Weights of a small GPT-style language model, trained from scratch on English Wikipedia.
Training: a variant of Adam for these matrices, 448M tokens, 6839 steps.
Each number is 128 + 24 x the weight over its row's rms, rounded and kept within 0 to 255. Layers, rows and columns count from 0. The size above them is the row's rms in percent of the matrix's.

# layer 4 MLP down (transposed), 1792x448, rms 0.0143, rows 1488-1512, columns 64-127
size [ 47 119 169  76  49 180 124  45  56 182  50  49  45  51  45  84 158  44  50  47  46 191  45  82  42]
[[135 194 138  72 102 105 111 120  63 140 159 145  96 120  73 170 107 131 154 164 151  98  85 149 142 104 134 139 103 119 152 150 110 150 158 126 117 114 159 120 123 132 104 115  92  96 145 134 137 120 140 126  99 126 142  97 139  75 111 143 151 113 111 146]
 [156 116 150 142 165 105 127 179 120  73 111 143 129 106  99 110  99 126 127 112 158  81 125 103 144 135 133 119 103 133 117 139 143  93 133 161  99 141 109  96 124 109 158 133 158  88 123 111 164 116 109 140 103 103 120 142 131 135  99 172 107 144 133 126]
 [106  98 109 175 110 119  86 180  95 104 132 143 115 120 196 143 132 134 135 106 126 142 126 180 108 147 126 168  94 148 160 123 165 153 156 123 145 155 180  91 124 135 146 111 125 157 135 168 139 114 105 117 119 121 129 139 109 105  85 142 112 123 119 136]
 [130  72 102 122 172 121 135 156 151 157 152 157 152 171 128 151 166 144 106 134 153  55 132 139 109 101 151 118 114 157  89 101 112 147 105  97 143 143 118 113  96 161  94  90 111 124 128 141  95 101 151 162  70 143 114 154  97 134  94 135  90 110 124 131]
 [122 119 119 106 102 160 119 127 144 166 133 189 146 121 135 159 165 108 122 143 139  66 179 141 148 127 134 131 110 154  88 134 117 150 139  85  89 104 130  97  84 159 162 164 156 121  95  76 154 136 108 156 130 138 137 144 123 154 115 123 135 125 145 182]
 [122 147 162 140  81 152 138  91 128 114 123 160 112 137 108 144 114 113 101 153  95 134 102 180 156 125 112 134 122 115 133 121 132 141 142 124  85 144  97 137  91 135 129 132  75 157 141 145 142  87 159 129 125 125 148 130 102 129 105  94 178 140 131 139]
 [145 150 171 142 126 135 120 120 116 147 135 126 119 119  87 108 103 130  96 100 155  75 161  87 106 151 112 123 148 132 161 137 137 148 126 152 127 127  91  95 140 133 113 121 156  65  74  89 145 131 117 131 116 114 139 146 173 141 190 135  93 118 165  99]
 [101 187 114 127 166 107 136 144 130 138 162 128 121  72 162 173 118 122 132 155 122  78 128  80 126 112 100 156 145 133 156 165 114 131  90  73 120 154 147 108 145 127 112  97 141 167 115 170 159  75 189  91 128 122 157  99  93 137 142 109 142 150 140 131]
 [ 97  93 147 139 131 155 122 108 146 168 149 122 117 124 112 130 131 127 147 116 114  76 108 104 145 107 144 107 157 140 150  80 153 121 108 105 112 107 143 116 187 144 111 112 150  99 151 187  98 102 137  63 108 103 157 103 129 124  95  99 139 140 125 140]
 [160 123 171 133  78 110 117 113  85 125 150 117 159 158 120 140 163 128  96 124 130  34 162 119 146 137 154 108 105 147 148 180 142 150 128 129 125 127 123 158 121 126 133 100 133 160 132 162  97 137 117 134 140 126 186 131 130 124 102 127 148 114  88 120]
 [113 148 121 134 145 136 142 158 149 105 141  95 142 175 147 177 107  95 136  83 149 105 137 123 125 116 151  91 119 138 127 120 116  91 140 149 149 146 117 154 109 131  49  74 138 126 130 141 128 109 167 104 145 119 126 128 174 141 127 151 105 122 110  93]
 [141  93 152 118 160 162 174 128  64 169 172 168 129 139 144 132 131 105 140  93 127  55 161 132 103 113 116 111  87 160 119 113 149 135 114 125 109 163  99 132 120 134 119 125 168 118 129 107 107 121 155 130 138 154 152 140 128 117 113 118 128 151  89 111]
 [ 95 119 108 108 127  82  84 154 126  95 141  76 120 141 129 130 111 130 133 169 108  90 118 137 142 159 136 120 121 128 190 143 136 100 135 135 151 112 166 150 138 118 125 150  98 118 133 106 155 107 188 126 122 143  75 160 190 140 137 127  75 142 154 147]
 [116 139 145 117 124 166 149 142 123 108 158 139 123 106 121 154 107  87 139  94 102 117 136 103 136 114  98 103 114 129 141 108 123  95 126 165 139 106 101  80 158 142  95 132 134 179 126 131 167 136 138 161 117 163 123 153 131 153 116 142 115  71 112 138]
 [114 102 125 145 161 147 106 105 119  87 124 156 125 129 111  91 139 151 126 107 123 157 116 143 117 121  92 119  88  99 166 110 123 147 141 141 147 137  42 124 114 133 174 111  93  94 124 134 118 120 138 127 137  99  72 169 121 135  92 142 104 144 125 158]
 [147 135 154 196 104 105  97 178 110 140 147 127 132 123 146 114  91 108 106 137 136  84 163 210 108 144  90 132 142 130 186 162 155 112 173  91 154 121 140 139 118 105 128 115 105 143 139 112 116 102 112 136 157 123 152 147 132  79 111 138 101 149  82 158]
 [160 144 130 161 185 125 118 120 106 142 114 127 163 130 107 135 151 137 125 112 173  61 118 158 128 134 109 140 166 140 135 111 118 117 100 118  96 135 144  76 150 158 117 146 153 160 112 158 143 106  90 116 128 123 143 122 134 108 105 120 121  85 124 170]
 [146 118 115  85 148 173 130 155 137 131 118  82 115 154  94  83 148 110 117 129 145 127 129 124 153 129 141  87 107  76 126  75 111  87 120 171 132 139 128 146 134 105 121 131 120 131 131  96 132 120 144 135  89 132 143 145 104 113 135 156 125 141 122 147]
 [122 104 127 115 170 130 124  98 122 144  81 121 115 110 141 138 109 161 142 136 140  99 129 143  69 112 109 172 130 109 130 125 115 130 119 126 157  91  79 129 140 139 169 128  98 132 100 104 112 131 135 109 131  98 106 166 129 128 136  91 146 171 154 159]
 [107 140 144 141  90 110 120 154 154  90 160 113 113 134 126 124 136 136 130 113 149 135 129 141 142 117 126 152 101 155 162  96 150 141 111 158 106 125 121 134 155 154 146 118 102 118 133  90 130 163 149 179 111 135 112 142 161  98 142 129 155 102 162 189]
 [116 109  93 136 138 136 138 161 111 119 156 167 120 124  99 108 105 146 106 125 160  72 130 153  97 132 114 117 136 144 139 110 140 119 160 134 187 144 102 117 137 111 139 148  74 109 138 139 156 171 105  67 111 136 101 166 124 100 133  92 119 165 130 123]
 [ 96 131 165  86 180 120 124 124 127 159 127 129 114 149  84 140 160 112 100  98 100  27 132 140 136 153 125 105 132 155 135 108 149 141 151 152  86 121 127 135 114 118 133 149 115 154 173 132 121 119 130 120 119 120  99 119 158 135  92 155 148 144 106 158]
 [101 126 125 114 130 122 141 138 136 178 138 145 112 143 111 134 165 115  95  98  88  60 101  91 130 106 111 135 175 131 140 158 110 161 129  93 134 105 152 148  99 111 156 174 162 150 135  59 151 136 106 158 111 124 126 145 117 162 130  79 108 164 139 159]
 [101 101 154 115 110 115 140 106 145 131 120 121  91 105 103 109 137 170 125 107 150 126 155 126 150 137 164 194 122 168  98 102 162 117 112 138 130 131 127 121 158 114 147 129 116 102 139  42 133 112 124  88 137  90 133 171  87 149  94  87 125 190 123 139]
 [179 158  93 100 138 119  98 108 145 118 113 127 150 110  87 100 117 106 116 109 141  88 126 141  94 116 126 109 114 129 176 137 117 110 127 141 167 141  96 116 131 166 126 143 102 110 147 163 140 121  98 107 121 105 142 112 127 159 160  94 101 129  88 129]]
# layer 4 MLP up, 1792x448, rms 0.0209, rows 1489-1512, columns 64-127
size [156 155  99  54 178 129  44  74 168  56  57  43  52  49 110 187  45  57  48  46 170  47  91  41]
[[116 181  96 119  94 122 139 148 116 109 129 168 175 148 139 162 119 131 159 165 162 120 122 152 136 114 103 137 136 124 113 117 115 146  95 129 136 131 164 116 142 158 109  92 151 107 145 138 129 122 118 109 120 134 130  98 139 129 131 118 144 122 104  99]
 [124 166 159 103 144 108 161  93 161 146 133 117 146 131  42  98 122 125 137 153 141 119 166  73 123  83 129 108 123 104 131 125  79 124 119 129 123 139  90 124 113 127 115 132 125 118 136 113 121 168  99 119 149 131 137 137 149 136 164 125 122 142 118 129]
 [ 90 166 132 189  92 129 138 112 133 109 109 115  74  94 138 131  97 127 110 116 126 140 119 139 103 124 126 138 109 132 127 145 139 146  98 149 142 107 151  70 129  89 146 132 144 147 116 142 209 148 140 131 143 119 125 118 136 125 125 112 141 117 159 127]
 [117  93 139 157 112 127 136 126 129 121 107  95 159 115 160 120 122 146  97 110 161 131 113 136 136 127 170 129 117 142  84 109 110 132 142 186 130 157 123 139 130 123 104 127 112 121 165 181 135 119  76 115 108 143 118 141 130 145 137 147 103 120 105 120]
 [136 132 112 137 145 119 132 146 134 116 133  94 118 109 128 109 113 165 166 114 159 112 167  93 103 147 158 110 133 126  93  87 131 104 114 131 157 140 173 113 155 119 144 104 156 122 108 106 123 159 150 133 122 121 139 109 157 128 171 134 135  89 114 119]
 [120  81  89 153 116 107 178 136 169 109  92 150 161 126 176 131 183  88 160 148 103 127  83 119 181 104 152 179 108 108  80 117 122 127 112 103 137 100 150 128  91 127 115 138  73 112 167 138 129 150 123 133 143 143 121 110  80 139  81 146 130 129  83 138]
 [156 109 124 129 143 158 142  78 108  85 138 157 119 111 127 133 149 106  90  89 114 126 162 137 156 111 122 125  63 139  71  57 143 144 120 120 121 129 123  88  83 141 124 151 136 129 115  97 106 118 109 118 112 109  94 149 191 103 158 135 148 115 131 125]
 [156 116 129 102 141 113 120  66 118  78 152 143 100 114  97 127  95 126 148 155 134 118 128 127 116 136 125 123 132 127 119 143  72 124 120 151 181 138 113 119 153 147 131 133 114 138 155 157 138 161 153 142 166 126 136 115 127 110 117 129 131 120  93 133]
 [ 88 133  95 146 169 150 111 148 159 108 135 124 131  98 133 115  94 131 177 140 141 114 105 149 139  98 124 135 161 134 105  82 130 100 111 106 105 119 165 128 138 122 137 127 138 106 110 144 180 169 133 115 122 154  90 100 126 125 166 105 104 157 139 126]
 [141 120 136 152 138 127 179 139 118 129 126 144 118 106 136 128 109 109 112 123 146 120 114 144 155 119 134 147 182  92  87 144 109 143 117 129 147 125 139  76 147 118 120 137 115 112 128 142 112 123 140 114 113 165 127 126  90 138 146  77 125 119 122 130]
 [103 146 111 129 122 143 141 172 106 131 133 136 144 127 144 124 143 139 151 123  81 145  83 155 143 166 107 129 173 114 120 142 142 116 132 119 136 149 120 144 136  85 124  65 120 100 130 177 146 166  88 122 124 117 104 138  89 141 123 119 124 117 122 119]
 [152 152 147 164 135 135 103 144 172 158 117 161 185 137 123 118 109 112 112 115 110 134 127 166 119 175 158 127 159 107  94 123 139 121 135  96 108 107  93 123 100 141 158 106 150 147 115 154  74  54 127 141 144 113 113 115 118 149 162 110 123 101  98 129]
 [100 169 107 179 126 120 142 129 174 136 125 110 116 133 139 125 131 129 140  87 146 125 145 147 175 129 192 159 115 136 102 144 100 100 113 123 133 163 177 142 108 128 125 144 125  98 116  98  97 164 135  97 173 116 115 110  80 117 129 150 129 155 126 136]
 [123 140 119  99 104 132 119 179 100 113  79 107 155 147 139 132 122 128 122 161 115 107 136 127 118 140 147 159 132 122 149 193 111 111 104  69 124 124 173 103 103 137 122  68 111 129 146 191 179 154 150 130 133 164 112  95  90 145 122 109 121 139 118 143]
 [142 155 124  34 134 143 147  60 159 129 137 118  77 145  33 123 126 114 149 124 112 122 118  96 157 105 169 125  94  92  95 110  93 136 127 109 135  90 101 138 101 140 123 102  93 107 132 117 153 128 171  94 121 129 108 138 148 137 121 108 101 108 148 142]
 [101 152 146  98  97 100 152 121 143 117 139 149 159  95 129 103  77 149 128 107  76 133 106 143 120 110 142 145  74 130  86 111  91 106 137 116 166 130 109 109 109 110 115 126 107 110 145 103 128 153 160 116 166 143 106 125 143 136 142 126 124 111 101  98]
 [158 123 152 141  93 120  62 129 116 125 158 113 141 128 146 130 120 134 113 109  95 127  90 150 123 128 140 103 120 158 103 161  95 146  88  70 140 102 172 136 138 160 161 143  73 119 111 111 148  85 110 116 136 143 134 154 166 154 115 128 137 109 127 124]
 [193 117 128 103 143 153 138 136 165 136 166 163 150 122 149 128 173 129 153 134 107 130 146 121 161 150 128 128 124 130 134 106 125 116 123 120 105 140 117 130  73 164 124 111 134 140 155 142 138 146  91 116 150 127 154 115  92 141 129 133 127 103 113 137]
 [123 113 124 123 138 140 146 110 143  83 105 110 124 130 143 136 114  88 100 121 135 123 164  86 114  94 151 119 143 106 117 156 109 116 117  99 143 139 147 113 100 107 129 143 122 139  85 141 101 116 123 120 141 178 125  85 114 132 133 128 128 174 105  80]
 [159 155 130 108 102 140 103 131 136 127 172  97  91 134 154 130 152 114 125 155 123 119  84 114 116 142 194 138 107 152 121  94 124 112  79 123  82  90 106 118  96 162 145 108 121 137 127  98 133 152 126 143 121  95 117 113 116 126 116 102 121 124 139 139]
 [139 127  66 167  81 118 141 140 140 107 115 140 146 124 131 118 129 170 148 145 130 144 162 153 110  78  99 147 107 130 122 160 115 106 119  76 148 113 128 118 137 113 103  95 132 112 111 127 148 113 159 131 128  78 115 135 135 144 195  79 110 132 148 118]
 [156 107 121 184 177 110 148 106 134 130  86 173 164 114 146 136 134 162 138 140 161 120 180 123 168 138 117 140  82 105 104  52 174 114 140 142 138 152 165  94 104 141 129 132 145 118 159 154 127 110 144 129 159 105  99 131 108 107 131 168 160  95 143 137]
 [192 127  67 132 126 131 137 122 125 131 126 136 151 158 157 124 141  82 147 169 114 112  97 113 103  99 115 100 151 111 131 148 106 132 121 125 129 134 112 167  95 142  94 102 112 144 139 169  96 134  75 160 127 154 131 115 147 134 146 127 161  79 136 122]
 [144 128 151  95 132 127 161 172 132 102 115 134 101 163 130 106 125 112 152 101 148 128 144  93 180 170 134 162 143 136  94 102 124 138 124 126 112  87 129 133  93 159 133 122 169 144  88 138 119  90 189 115 137 136 119 144 131 112 139 157 124 128 146 116]]